From a checkpoint of a small transformer trained on Wikipedia: MLP 1024 SwiGLU.
Each number is 200 + 40 x the weight over its row's rms, rounded and kept within 0 to 999. Layers, rows and columns count from 0. The size before them is the row's rms in percent of the matrix's.

# down: layer 5 MLP down (transposed), 1024x256, rms 0.0426, rows 243-260, columns 0-127
# gate: layer 5 MLP gate, 1024x256, rms 0.0429, rows 244-261, columns 0-127
# up: layer 5 MLP up, 1024x256, rms 0.0422, rows 244-261, columns 0-127
down243,101,220,300,230,165,189,208,164,207,242,162,206,114,193,243,198,250,221,214,184,240,243,155,193,233,202,195,149,137,190,229,174,161,248,200,253,197,143,149,210,226,126,219,181,174,234,213,229,117,201,201,251,216,252,176,181,163,198,102,229,174,216,145,245,172,253,241,157,177,167,261,308,197,219,219,125,192,222,228,197,270,160,240,225,240,188,203,218,163,225,164,181,148,178,181,175,244,219,257,149,212,225,259,199,177,214,176,162,155,165,192,142,206,167,175,199,237,168,134,198,168,217,195,217,200,227,251,238,241
gate244,104,243,180,201,201,170,163,230,214,213,254,205,243,197,192,153,171,123,285,244,227,231,192,202,253,225,182,229,267,103,173,146,179,286,159,188,188,236,227,231,247,184,173,228,259,181,172,187,204,181,211,224,235,134,194,219,217,139,159,228,200,231,212,162,226,155,145,149,187,206,256,138,137,183,136,283,158,153,221,150,205,261,231,226,188,128,232,196,239,213,208,141,154,240,164,129,199,230,175,147,154,135,234,277,183,157,137,145,210,203,243,179,153,189,214,140,199,183,173,192,206,190,136,221,262,272,167,234,156
up244,104,152,238,264,191,255,254,227,250,170,228,174,271,240,212,206,198,241,185,189,165,199,245,160,208,192,183,182,190,218,133,236,176,222,230,231,211,216,168,234,265,234,151,196,194,254,153,191,204,178,191,256,132,261,226,256,178,217,198,215,205,206,210,202,151,210,163,212,153,216,194,200,237,183,221,207,216,147,184,162,221,173,141,162,279,172,245,148,125,232,228,248,257,166,221,244,230,188,201,165,193,174,169,202,176,222,161,241,229,234,212,256,212,204,149,156,222,197,275,190,170,261,132,284,231,176,260,200,259
down244,105,210,229,225,182,157,174,153,256,263,162,171,187,196,189,231,210,175,256,191,151,205,175,146,244,209,197,177,206,180,209,208,188,271,215,247,267,159,178,216,216,156,165,210,210,191,128,162,207,200,236,239,159,193,225,248,121,241,278,220,177,124,191,205,306,254,217,171,125,167,273,151,186,205,160,153,196,209,138,223,226,255,187,151,248,168,184,150,189,180,130,235,144,205,220,129,127,206,191,208,201,159,207,218,127,188,235,187,244,203,196,141,225,197,282,100,166,206,181,211,177,210,266,241,218,205,197,177,222
gate245,097,143,251,250,266,242,170,154,162,283,204,228,251,220,245,171,198,231,232,155,176,181,163,179,140,189,202,151,165,226,155,201,191,210,222,191,188,180,209,211,170,202,175,166,215,234,222,188,276,275,144,182,268,217,217,165,229,157,133,208,206,113,240,221,141,173,164,205,189,217,222,203,114,196,241,196,205,169,259,163,223,182,196,205,153,192,234,184,250,160,217,201,199,321,212,144,266,288,212,179,280,184,199,205,193,144,183,234,223,223,191,115,200,124,223,188,117,260,90,213,228,221,217,308,188,191,209,127,255
up245,102,147,118,199,215,282,205,140,221,225,227,163,285,159,164,228,217,152,278,138,129,185,216,145,201,216,236,190,157,154,249,210,154,163,177,189,122,170,155,183,97,165,147,190,183,241,248,213,235,193,169,135,145,159,194,114,165,189,170,240,134,183,147,219,170,173,177,164,194,152,231,222,167,235,214,199,231,167,228,240,192,199,208,227,226,240,207,234,199,195,289,214,234,180,101,240,238,147,177,215,180,107,123,269,166,173,154,228,206,247,174,113,236,181,131,139,171,242,223,248,271,222,153,249,182,201,110,204,259
down245,101,224,148,218,174,245,251,234,265,211,232,218,239,191,159,208,192,194,176,232,223,195,260,169,196,210,219,227,180,238,256,201,192,226,220,273,166,216,159,238,142,149,269,172,146,267,276,142,270,218,270,105,163,168,208,156,167,203,193,215,157,177,215,143,160,193,215,276,173,240,225,261,209,247,205,176,135,151,246,208,168,152,182,213,179,255,260,148,204,144,182,185,147,204,197,208,151,211,186,260,252,191,147,238,171,146,184,240,157,165,250,199,215,238,305,207,204,161,229,236,191,251,217,216,207,243,208,162,183
gate246,109,237,220,217,132,164,189,264,176,219,211,140,168,230,231,243,221,258,143,224,306,244,194,283,264,258,181,176,213,200,205,273,216,202,121,143,212,230,167,251,229,201,238,235,216,195,188,126,203,201,204,124,218,194,168,250,134,195,159,179,168,186,243,184,254,244,220,187,270,250,170,180,216,205,164,164,176,180,178,179,182,248,230,204,156,201,265,186,256,128,242,199,207,203,186,116,293,202,257,206,142,207,175,148,229,273,230,199,219,166,199,180,269,175,116,187,157,229,258,208,177,165,234,247,150,167,231,131,153
up246,108,186,188,218,271,177,155,132,197,204,168,147,251,178,220,166,197,215,251,179,248,161,209,184,102,176,241,213,158,135,217,269,226,247,210,203,255,214,188,175,164,218,210,198,233,260,219,278,246,173,187,286,181,168,160,188,149,275,148,176,152,198,222,263,134,197,184,151,173,249,164,275,196,198,255,198,213,164,188,185,245,233,197,240,156,135,281,200,200,245,187,291,204,196,215,178,180,258,157,162,215,223,236,231,208,217,182,189,176,187,328,192,238,249,237,222,167,179,173,206,176,263,214,149,170,222,230,178,154
down246,104,284,202,251,227,177,206,164,157,228,194,215,134,203,176,157,201,218,264,224,169,273,148,260,176,167,192,207,211,133,203,219,218,186,154,237,197,178,123,218,159,144,186,216,204,198,189,220,158,160,306,226,161,177,161,223,161,216,246,195,178,140,219,186,181,214,155,203,267,246,213,140,193,188,164,199,270,209,227,292,206,222,187,168,227,218,271,181,237,187,165,142,214,250,150,140,172,271,170,237,129,267,255,230,168,181,200,259,178,150,247,173,142,252,213,172,189,204,220,196,200,172,228,162,257,169,212,192,182
gate247,099,172,195,219,206,261,245,265,159,244,246,133,142,240,256,275,113,225,170,185,195,220,177,241,214,203,220,218,219,193,179,179,187,143,183,216,206,289,309,162,192,151,217,243,145,201,153,190,189,206,166,258,128,259,106,244,213,251,209,210,142,222,191,178,219,205,274,157,229,169,215,203,169,209,214,223,291,157,216,232,172,246,287,206,235,205,214,240,235,154,240,233,99,237,218,252,160,200,138,169,174,206,146,214,199,124,173,268,191,212,196,215,213,149,199,206,193,223,198,212,197,136,182,213,150,182,240,199,240
up247,096,200,213,233,309,205,234,275,202,176,216,174,198,186,149,232,172,178,203,192,191,192,164,241,165,171,168,202,163,173,268,188,216,194,253,180,170,205,167,202,205,224,206,155,115,178,189,274,183,191,223,238,245,182,228,233,259,187,292,236,169,231,131,183,104,199,281,200,180,198,192,182,169,217,152,163,281,194,228,265,122,166,212,183,203,246,201,303,177,225,265,149,211,159,207,200,98,174,191,224,189,211,177,211,197,149,202,153,220,266,280,211,219,242,205,207,251,271,252,221,160,229,195,75,205,161,260,204,283
down247,096,185,222,152,156,207,205,149,228,137,218,244,149,185,262,173,232,188,207,174,168,206,273,185,195,218,202,131,251,164,168,197,162,266,188,258,234,137,173,207,242,254,214,131,257,240,209,115,238,196,184,160,214,233,193,116,205,144,178,187,166,204,241,240,308,217,192,241,241,244,222,180,165,168,205,230,94,207,110,171,220,239,86,181,235,139,179,147,173,184,172,185,244,215,255,184,231,156,193,167,233,243,154,214,215,201,168,228,214,136,91,226,141,203,167,217,219,146,165,180,172,209,146,284,184,205,138,233,182
gate248,096,170,230,148,207,193,183,209,193,211,273,229,131,255,146,222,228,186,234,128,190,167,178,173,148,182,176,237,159,171,186,266,193,161,228,171,243,129,165,222,171,174,188,205,177,239,236,146,288,230,246,190,97,225,174,207,225,250,222,282,227,148,254,167,247,189,240,181,190,216,175,237,259,256,217,182,202,185,221,243,169,189,266,196,228,180,228,179,125,235,204,206,191,186,157,95,211,173,208,214,122,187,148,185,156,255,157,219,168,199,102,234,197,173,222,199,153,205,190,205,171,202,151,215,240,267,173,122,256
up248,101,230,167,137,244,184,219,143,222,251,179,125,223,191,227,206,175,241,197,215,142,179,239,229,183,248,201,266,197,151,131,216,152,177,246,252,210,245,206,210,228,237,269,257,209,267,244,216,179,244,203,145,236,174,142,255,199,182,146,168,136,246,204,222,210,181,218,137,215,116,177,131,174,181,89,187,270,228,281,187,151,212,246,203,187,224,229,232,226,151,184,225,219,124,144,228,235,225,213,145,204,187,198,178,229,195,258,162,261,178,248,188,148,153,251,202,217,134,178,234,285,235,256,198,146,265,227,212,132
down248,101,132,252,151,252,149,137,229,175,234,168,232,229,190,172,218,172,211,226,110,168,199,215,189,218,198,215,145,164,236,130,176,241,191,193,175,232,227,229,174,192,216,176,195,141,161,209,177,109,191,216,194,217,125,148,220,223,226,178,179,207,171,183,256,261,228,270,221,186,245,222,143,205,254,236,138,203,164,175,221,183,230,239,167,203,159,190,275,218,180,168,185,189,122,199,207,246,219,243,205,129,208,201,197,188,172,266,226,183,201,227,179,232,181,138,210,107,231,176,201,229,194,226,157,83,261,127,161,139
gate249,098,155,155,249,157,277,276,215,174,244,141,200,258,187,232,194,179,182,233,211,124,188,212,165,217,228,224,227,180,232,210,230,267,232,182,257,176,155,181,218,201,227,211,149,203,201,255,119,267,146,206,178,232,226,170,148,198,215,194,221,177,132,176,231,166,179,226,232,219,227,149,147,205,172,197,264,212,214,204,215,188,198,201,233,213,179,211,145,258,228,168,259,144,180,174,182,227,239,198,195,212,225,160,141,235,280,210,217,187,194,223,166,164,124,172,193,239,182,250,291,158,183,172,159,222,242,229,209,193
up249,095,150,158,209,135,152,170,177,191,171,243,215,255,164,241,200,152,184,215,226,218,174,202,137,163,184,186,211,210,163,201,232,182,185,153,273,199,254,241,151,155,205,220,190,174,150,274,227,175,162,210,215,190,253,186,168,230,186,203,219,160,204,272,211,172,221,262,177,211,133,125,193,259,174,228,191,237,107,234,131,281,199,206,248,191,168,233,219,177,224,168,141,149,203,177,189,303,216,247,217,132,187,121,206,199,196,213,229,139,168,168,221,202,211,270,173,256,156,217,264,201,176,214,223,224,160,258,183,258
down249,102,141,222,189,258,129,194,223,242,204,202,275,207,226,187,162,227,150,135,270,249,235,164,140,180,118,177,184,287,179,147,197,214,235,226,144,154,180,168,144,154,204,172,179,208,283,249,170,204,179,159,261,187,210,169,179,263,168,156,193,98,251,291,240,217,165,212,244,130,237,144,204,248,222,208,230,199,240,290,184,247,244,196,167,267,237,193,218,264,157,233,151,247,256,202,136,233,226,221,187,235,189,136,194,108,188,212,205,200,212,209,255,217,218,158,174,256,265,211,166,169,184,149,204,175,133,266,188,169
gate250,104,284,243,187,231,206,193,259,224,184,259,173,264,267,172,167,202,205,169,187,258,166,202,154,146,258,154,129,167,103,255,219,216,232,217,245,148,210,174,172,176,169,226,209,209,218,277,134,195,187,176,225,220,142,258,224,232,211,176,229,157,232,196,157,215,204,158,188,213,159,179,159,170,219,172,156,170,177,234,166,191,269,165,289,254,157,259,179,221,257,112,169,232,186,162,189,200,198,141,155,193,193,194,197,226,192,213,158,145,234,146,211,195,156,191,137,272,188,247,212,213,190,203,245,241,214,198,213,181
up250,096,210,242,109,176,149,133,292,224,180,240,228,169,288,136,166,247,261,182,148,272,240,202,211,202,270,138,175,165,162,213,204,178,212,198,160,181,199,216,204,295,150,229,224,214,192,225,213,140,195,163,203,216,184,214,185,247,187,184,195,217,260,217,196,228,177,147,138,218,175,230,122,252,180,186,202,201,190,158,140,222,199,147,254,149,169,230,152,253,197,120,228,198,218,183,185,214,238,236,178,144,143,289,180,210,226,240,195,212,184,205,200,161,219,166,112,175,177,224,205,145,261,233,271,142,251,248,200,230
down250,103,233,173,209,255,137,219,256,134,189,221,182,180,272,241,135,197,188,131,203,190,193,190,178,141,251,163,116,172,158,221,259,241,177,174,180,246,254,232,184,152,236,178,200,164,240,319,177,235,232,180,228,224,75,258,220,182,217,104,213,284,162,179,199,208,189,198,246,234,164,256,160,225,252,167,156,165,205,206,207,234,229,241,165,276,132,274,225,207,220,162,168,253,288,165,113,245,186,173,152,239,117,167,157,267,177,188,150,127,210,124,114,157,197,188,254,209,152,164,206,182,184,193,263,221,194,203,176,186
gate251,095,193,229,209,205,217,229,182,211,160,193,220,232,173,127,107,169,212,143,135,198,163,217,222,213,226,107,213,276,217,248,229,181,205,177,276,184,269,141,200,170,242,181,214,198,198,243,212,233,112,214,212,171,191,179,211,240,102,189,223,196,169,163,161,132,190,199,165,186,200,248,155,232,276,116,138,232,272,196,243,195,166,211,166,218,204,201,228,150,213,188,232,236,176,188,260,253,158,137,186,216,154,236,141,171,231,311,139,234,196,132,187,162,235,199,190,149,258,212,148,182,204,191,112,212,180,271,192,205
up251,102,163,255,196,94,137,270,122,178,156,230,177,286,252,205,211,234,267,185,287,161,181,180,202,195,216,225,266,98,176,166,226,234,168,162,171,172,149,250,235,238,147,195,229,207,229,225,198,241,142,127,200,314,198,176,251,151,160,163,190,200,211,238,211,186,119,179,223,266,239,172,228,175,197,224,171,260,234,142,214,186,182,186,211,180,184,230,253,168,171,241,217,268,206,196,265,185,204,159,248,193,200,239,167,132,214,224,139,125,233,298,204,225,237,224,166,287,226,193,217,146,255,168,197,208,247,208,238,244
down251,103,209,230,214,135,162,208,178,155,197,271,146,244,221,187,281,196,315,186,226,179,249,174,195,182,241,148,198,160,194,249,166,259,171,205,242,166,178,241,268,240,225,217,319,161,254,202,215,199,183,182,193,249,263,224,219,181,236,215,161,251,136,196,254,169,194,215,195,237,176,136,211,141,151,265,200,239,217,167,202,226,194,187,239,137,164,165,160,215,185,238,163,232,153,176,276,240,259,219,236,211,156,174,184,222,131,210,147,105,242,237,219,224,178,216,130,264,157,158,213,211,226,198,230,244,215,175,195,225
gate252,093,260,239,287,203,188,145,243,226,198,231,257,233,165,180,184,190,218,219,176,198,155,202,219,233,228,147,168,256,200,263,134,218,231,189,157,230,153,194,122,105,227,164,206,143,137,191,168,284,236,154,168,205,183,136,195,167,131,195,252,188,210,277,296,152,175,184,197,253,196,140,200,254,222,175,159,199,170,197,160,220,204,147,268,194,228,141,178,189,240,203,211,268,215,187,180,235,184,165,219,242,206,110,255,220,238,188,136,182,247,178,194,179,221,166,70,179,202,203,193,221,251,204,234,195,163,200,247,169
up252,086,202,178,155,194,162,235,159,188,186,190,178,169,225,181,182,157,198,205,254,198,225,224,193,148,179,170,179,232,255,120,233,210,249,290,158,252,240,242,157,206,260,255,282,156,244,280,239,150,190,221,193,199,198,249,212,157,237,199,184,143,202,264,238,195,176,271,190,169,207,218,205,237,206,253,310,163,214,205,221,199,182,176,197,141,195,238,162,171,170,256,146,258,182,240,205,175,152,172,164,108,120,201,200,194,240,165,176,270,192,217,155,195,170,199,233,223,208,215,197,200,217,167,206,210,181,196,142,243
down252,098,273,197,175,230,191,182,174,198,215,222,181,218,115,198,163,200,193,201,164,238,237,191,159,142,161,191,202,293,201,200,128,206,254,255,145,196,149,183,123,101,191,215,232,200,222,259,165,225,195,175,209,152,229,136,210,185,205,165,241,123,170,248,238,170,117,185,201,238,225,156,242,231,226,207,196,192,136,194,156,165,174,180,163,190,213,164,144,154,256,247,207,279,188,199,149,229,201,117,175,212,166,150,230,287,173,146,146,264,263,217,169,206,249,147,114,225,172,188,240,195,226,250,187,216,197,201,197,164
gate253,094,264,277,217,199,210,244,188,191,193,182,242,202,213,179,232,174,225,147,178,257,230,218,192,192,168,229,160,200,247,225,167,192,189,250,187,241,159,150,171,233,164,161,148,188,226,123,253,273,273,173,302,132,241,164,164,207,283,167,231,206,202,201,155,194,144,197,212,210,190,254,247,270,203,232,214,162,176,171,219,250,175,253,192,203,240,263,207,165,240,207,207,153,233,227,253,152,200,287,219,184,177,195,217,155,144,222,202,232,180,187,191,298,202,288,233,128,193,206,244,206,121,193,266,227,171,154,201,211
up253,088,237,259,142,181,123,242,211,176,162,237,151,249,209,208,273,191,207,201,215,185,182,227,248,183,165,198,259,132,194,194,235,158,171,220,218,204,115,190,173,182,180,186,220,134,99,268,197,224,207,179,189,197,255,140,240,164,163,192,240,122,223,204,167,195,150,218,218,241,258,236,190,108,106,155,217,204,246,195,247,204,197,171,175,187,206,196,179,153,134,258,171,225,254,216,177,173,141,183,203,226,237,179,264,219,195,150,223,203,157,203,223,210,197,279,192,196,220,220,225,184,198,234,220,200,238,290,155,181
down253,097,202,245,180,182,135,199,193,220,156,188,246,183,160,221,208,162,225,128,200,214,166,194,181,255,247,195,183,227,277,169,248,312,146,242,191,151,113,253,244,165,179,220,265,156,211,251,246,205,223,135,144,197,258,192,163,235,248,198,190,213,195,238,226,144,186,180,149,257,173,213,237,272,268,218,193,209,189,176,208,173,181,253,298,272,176,229,238,149,207,191,232,181,195,267,232,172,247,222,166,232,244,258,238,137,122,202,244,239,217,164,179,266,180,192,163,190,244,214,202,204,161,163,168,239,225,166,211,245
gate254,111,183,191,172,304,166,138,221,232,180,271,103,222,141,281,216,215,182,146,176,271,192,231,229,121,182,229,218,189,172,200,220,170,210,223,155,174,186,188,203,124,216,220,235,185,202,178,194,201,193,172,248,169,228,170,234,199,198,220,176,194,211,242,247,187,174,249,204,191,254,202,230,261,157,216,209,141,147,210,239,241,204,154,163,253,171,89,231,168,159,190,244,151,174,233,177,247,202,167,280,224,237,202,200,226,193,263,205,220,189,203,192,267,198,239,258,232,181,196,197,203,281,218,116,225,242,248,174,279
up254,111,215,164,161,191,247,152,195,184,193,197,145,161,218,199,245,158,199,112,216,173,143,178,130,221,196,56,257,190,103,161,199,146,160,120,192,116,238,281,188,160,232,222,223,242,256,125,168,177,185,169,216,179,207,207,204,194,196,198,199,165,177,229,211,219,167,221,224,151,172,237,213,217,169,245,181,241,168,172,152,233,193,253,267,189,166,161,184,162,157,217,277,183,232,190,207,263,189,151,216,153,210,228,267,190,92,125,180,246,146,217,181,204,175,281,169,251,188,200,186,260,255,197,171,145,236,144,177,174
down254,106,179,199,222,248,219,218,201,239,209,225,235,238,188,151,225,172,205,134,176,158,268,246,199,223,207,107,251,202,157,155,231,221,108,185,110,174,233,273,203,238,259,166,227,246,220,139,122,197,210,110,126,202,214,177,130,278,168,191,200,214,208,177,247,112,200,265,238,201,225,277,197,207,159,207,136,198,151,171,162,262,163,188,238,183,202,183,196,126,191,250,251,196,219,202,185,196,181,249,205,207,318,203,226,199,128,160,185,232,167,210,163,222,169,197,251,195,199,241,154,234,224,169,131,232,204,234,162,181
gate255,097,256,147,196,246,206,293,197,187,205,204,178,148,206,149,165,216,171,182,207,73,154,235,259,147,153,178,196,176,218,177,261,211,205,232,262,165,210,207,227,144,132,191,216,223,155,177,227,158,246,180,238,287,243,156,148,212,224,192,301,283,193,216,179,205,205,283,234,169,154,270,194,289,150,126,209,182,239,248,181,220,141,274,204,173,156,167,194,196,254,164,211,221,184,159,184,211,201,222,204,109,285,106,202,258,239,122,177,252,209,237,220,225,189,232,196,246,194,165,203,154,147,216,182,152,193,208,267,241
up255,097,207,272,160,134,192,210,188,164,213,258,214,239,229,185,193,206,155,173,190,173,197,216,192,143,197,110,291,191,187,259,216,216,194,250,101,232,246,128,104,174,227,135,212,136,252,320,202,151,196,173,205,175,151,184,232,234,185,241,195,202,183,232,232,170,209,227,170,186,231,223,284,181,223,226,196,234,177,185,194,207,228,183,214,250,159,156,203,224,227,217,212,193,138,187,242,187,211,232,201,224,184,183,157,189,248,221,202,206,201,176,191,235,136,144,208,290,153,124,219,181,135,167,173,193,225,249,192,174
down255,096,264,194,285,159,203,206,204,194,235,173,285,214,144,170,165,186,194,204,194,194,205,206,235,167,286,228,265,202,234,187,250,205,198,225,212,241,317,158,102,206,229,169,207,124,210,221,185,113,228,226,179,192,211,201,266,229,243,131,253,199,225,210,120,185,196,226,233,256,186,232,170,252,182,217,209,246,134,171,149,182,188,175,233,238,205,226,193,222,243,225,201,180,221,211,143,220,258,277,219,200,211,200,183,202,188,127,210,192,181,172,192,222,182,205,180,191,202,166,248,164,129,261,166,137,284,208,207,165
gate256,116,165,180,154,182,190,185,280,219,283,153,215,169,138,204,168,184,152,98,176,215,108,197,187,317,207,233,183,166,193,261,208,198,210,190,212,190,224,271,192,119,291,292,254,186,181,234,122,202,175,208,198,200,235,164,252,194,263,168,206,195,205,241,159,220,152,184,154,139,154,131,225,183,249,139,172,271,201,131,188,181,221,245,215,157,234,171,210,195,137,298,178,163,142,225,175,235,183,178,160,192,106,230,240,192,204,231,232,149,178,211,257,193,240,230,158,161,213,245,230,295,161,203,216,152,250,171,234,197
up256,106,236,237,203,172,295,219,187,208,175,162,261,172,200,142,263,229,175,289,247,224,232,267,210,263,221,182,246,181,209,182,115,285,239,282,149,113,142,214,177,201,226,199,192,154,232,220,353,164,207,162,197,262,141,206,202,253,198,202,194,178,237,115,186,283,201,210,204,236,213,283,189,188,224,189,224,141,262,186,241,183,221,193,158,210,190,201,199,159,219,193,181,253,217,203,274,177,194,227,134,187,209,211,234,218,159,228,231,204,206,150,146,150,137,188,165,220,260,231,161,177,170,158,202,194,172,151,174,192
down256,102,184,206,166,225,257,208,217,160,222,265,161,175,210,200,162,214,257,249,228,183,171,215,233,185,196,262,283,198,191,203,154,230,179,211,243,195,221,212,144,238,149,253,211,206,167,190,173,244,120,215,223,173,247,243,112,260,182,143,203,193,228,279,170,283,178,239,175,163,204,176,175,212,264,270,176,209,231,220,216,213,202,225,315,197,155,230,235,203,176,177,154,182,257,192,267,216,249,173,216,201,265,174,218,245,202,222,184,210,175,237,236,260,178,210,144,178,178,230,237,190,164,189,223,172,187,96,143,237
gate257,104,199,244,259,313,197,242,188,156,156,212,222,208,279,119,253,214,239,211,205,203,187,158,185,134,128,163,167,228,247,169,180,59,175,153,174,227,220,192,236,240,267,218,298,221,105,309,167,231,170,213,213,140,229,205,222,173,135,204,221,223,190,285,181,211,141,143,156,198,183,177,226,152,153,204,181,130,233,197,218,139,237,214,189,240,176,291,214,225,118,171,202,204,196,223,176,200,194,194,217,154,209,190,234,163,182,221,265,176,254,198,277,196,198,200,231,232,166,190,282,244,295,236,197,259,185,207,262,214
up257,093,191,210,219,156,203,111,213,220,200,233,188,189,208,160,243,197,221,203,177,230,253,151,231,255,185,224,283,271,180,274,212,229,211,126,76,256,221,113,178,224,217,173,186,229,204,246,206,171,181,287,280,264,161,248,208,174,136,194,184,276,203,182,212,233,208,201,165,178,192,210,194,235,189,270,220,253,138,217,191,182,166,195,212,197,147,216,203,198,140,220,244,160,184,207,204,200,278,200,219,137,195,161,97,196,193,163,206,179,127,282,139,217,202,183,257,203,222,225,165,219,180,201,276,169,204,222,200,188
down257,096,149,225,206,295,175,183,143,143,148,194,183,205,225,122,241,219,177,166,262,245,106,164,173,161,139,93,194,201,276,177,182,86,181,139,227,194,197,156,233,172,210,240,308,239,202,277,143,261,176,264,223,145,218,236,281,201,190,242,209,147,280,220,181,185,190,190,160,171,173,192,224,275,156,234,181,200,188,182,216,178,197,182,205,154,233,264,274,220,199,183,110,172,226,230,206,261,174,196,158,130,186,245,337,217,167,212,237,173,228,209,216,165,157,180,273,178,177,179,215,174,211,235,125,243,226,222,267,179
gate258,103,212,142,167,198,198,261,235,199,168,208,159,241,191,156,214,218,290,229,117,189,207,216,210,221,141,169,196,239,153,186,174,182,123,188,200,229,139,188,108,207,143,181,157,229,229,234,150,234,222,180,154,167,269,168,205,217,239,191,276,181,230,207,153,246,131,228,180,236,238,199,249,132,189,225,263,251,167,201,208,157,123,218,224,203,105,93,241,146,168,239,175,230,246,172,282,208,255,233,179,177,221,212,201,194,164,218,244,169,185,247,145,217,261,205,238,206,221,203,168,211,222,224,175,203,235,202,143,212
up258,102,198,238,221,162,227,240,224,168,182,195,195,201,254,210,164,198,219,198,250,200,289,203,207,128,269,202,163,232,199,155,191,149,202,214,109,212,253,231,244,177,279,179,205,258,184,220,221,166,187,234,187,195,124,179,235,242,209,194,186,182,163,239,260,104,193,183,300,190,241,157,133,279,208,214,245,156,200,199,222,212,208,163,159,178,252,168,186,182,170,272,229,222,205,147,195,237,231,217,156,250,180,228,184,116,226,164,189,236,186,150,186,167,111,249,197,209,239,89,238,261,145,152,252,182,293,247,154,191
down258,101,211,213,164,202,218,239,193,221,154,190,195,241,255,188,181,177,153,251,246,201,244,197,288,200,183,267,265,245,233,218,182,220,209,162,198,156,271,237,163,160,141,242,150,244,234,183,259,217,174,230,188,247,226,205,216,225,247,171,166,157,273,171,189,121,230,230,148,261,174,209,202,259,218,124,185,158,163,169,152,200,218,182,198,261,214,95,159,147,260,164,212,186,205,270,264,255,230,275,220,240,283,194,255,158,208,212,155,272,180,198,185,162,195,190,325,178,175,120,132,180,199,193,227,204,264,188,230,177
gate259,113,178,228,183,234,200,125,217,191,265,157,188,176,278,209,161,134,141,233,236,171,171,258,216,219,287,216,160,212,234,276,134,208,250,231,201,205,202,181,179,177,218,222,240,203,258,214,208,177,253,230,228,244,255,201,222,183,220,233,155,164,95,182,233,249,188,165,221,189,133,229,196,196,173,175,192,282,143,270,170,226,184,216,250,154,223,186,161,185,252,217,167,95,216,114,210,230,228,165,175,253,210,255,196,89,152,166,160,180,168,160,226,242,194,199,183,220,260,146,126,230,219,180,172,185,188,104,119,194
up259,110,192,176,173,169,172,259,189,197,217,241,202,201,169,192,165,212,163,251,189,264,213,190,190,235,128,175,211,188,248,196,195,111,215,267,268,217,244,255,248,248,210,217,223,245,202,125,277,146,245,194,157,172,276,210,240,259,219,174,194,184,206,207,207,240,185,211,177,220,147,150,274,163,266,190,229,218,204,210,167,198,231,251,157,136,120,176,201,211,200,212,248,255,169,280,214,178,223,102,162,163,194,253,194,195,269,239,165,196,217,266,198,286,258,165,223,230,154,229,183,113,217,112,216,200,176,218,137,190
down259,096,155,257,177,237,165,221,202,226,230,159,162,186,212,181,186,166,208,101,216,156,190,231,236,163,212,206,165,107,196,231,160,193,193,187,234,215,112,122,197,185,172,137,245,228,236,200,150,204,229,231,288,199,237,222,187,144,226,229,243,202,157,184,148,110,171,167,229,176,196,246,184,231,250,181,167,241,208,206,236,284,217,190,102,193,272,209,255,187,245,228,127,99,133,195,228,218,185,204,181,218,182,182,186,198,139,183,126,206,176,125,191,176,155,197,215,190,228,158,164,264,197,254,178,179,214,126,180,175
gate260,098,236,182,191,151,191,217,160,208,221,236,215,227,160,220,172,239,109,175,229,135,188,211,211,169,239,152,188,287,195,233,255,170,188,267,196,250,212,220,281,121,190,233,164,240,146,171,136,221,248,174,198,161,194,155,190,277,212,244,158,197,178,221,246,169,222,212,190,257,281,243,204,176,263,185,201,243,176,258,227,228,285,242,200,222,203,270,225,160,179,270,234,274,248,240,252,217,168,207,170,152,207,212,226,190,231,218,278,235,239,243,235,179,228,216,215,229,159,166,194,230,221,178,311,171,258,216,210,206
up260,096,230,166,252,231,214,195,195,195,178,194,149,212,291,183,230,232,220,248,260,249,217,231,209,216,157,218,147,120,213,197,137,234,188,171,183,111,103,277,193,223,229,238,276,144,176,269,202,195,180,256,226,175,245,261,178,110,161,189,219,226,223,229,170,177,206,154,169,148,148,227,187,206,194,190,199,212,152,230,132,225,163,174,138,185,182,174,194,290,155,178,165,227,217,119,234,220,156,256,241,258,200,169,163,207,163,249,107,216,159,165,77,274,150,186,169,175,234,199,149,207,165,218,119,226,139,168,158,267
down260,097,180,236,206,178,201,208,261,221,112,150,243,166,245,307,235,241,202,261,233,173,224,212,178,202,243,222,172,135,180,130,188,164,149,198,223,262,210,175,216,192,204,292,176,113,153,231,158,203,192,189,250,119,265,279,214,268,249,180,137,227,135,208,203,121,262,195,204,223,240,214,252,179,196,172,188,170,214,224,160,254,181,183,155,183,164,237,143,255,203,243,174,192,277,230,241,268,186,278,157,180,220,193,209,128,133,180,211,205,227,214,182,271,189,268,210,195,226,191,226,175,212,254,246,108,244,262,252,164
gate261,097,204,281,134,201,134,169,237,208,267,192,236,231,247,198,176,183,199,176,193,178,190,181,179,243,189,110,260,247,173,241,180,160,188,152,200,269,285,121,245,185,160,221,155,218,187,168,189,253,153,197,238,203,243,211,244,299,179,313,237,233,226,141,291,300,179,173,168,168,147,200,192,193,277,202,193,225,153,236,201,203,147,161,213,144,187,281,186,137,235,157,238,124,174,190,231,267,209,150,240,298,207,223,201,259,270,172,192,125,177,175,172,251,263,231,199,199,210,188,227,174,241,221,218,146,147,254,224,214
up261,099,238,221,138,238,179,196,237,121,264,246,221,196,260,254,219,173,231,107,214,211,182,202,181,150,224,211,225,273,218,220,186,177,255,142,238,157,214,201,205,237,187,141,223,171,235,154,225,254,199,219,252,136,147,169,254,221,162,203,183,261,141,261,190,212,212,168,266,175,129,262,108,240,173,214,132,231,200,194,189,199,251,173,184,244,211,171,208,198,170,139,221,137,205,207,232,246,287,236,237,266,170,126,172,150,185,231,204,162,184,213,224,231,257,271,156,220,193,131,197,147,155,215,172,119,207,206,176,178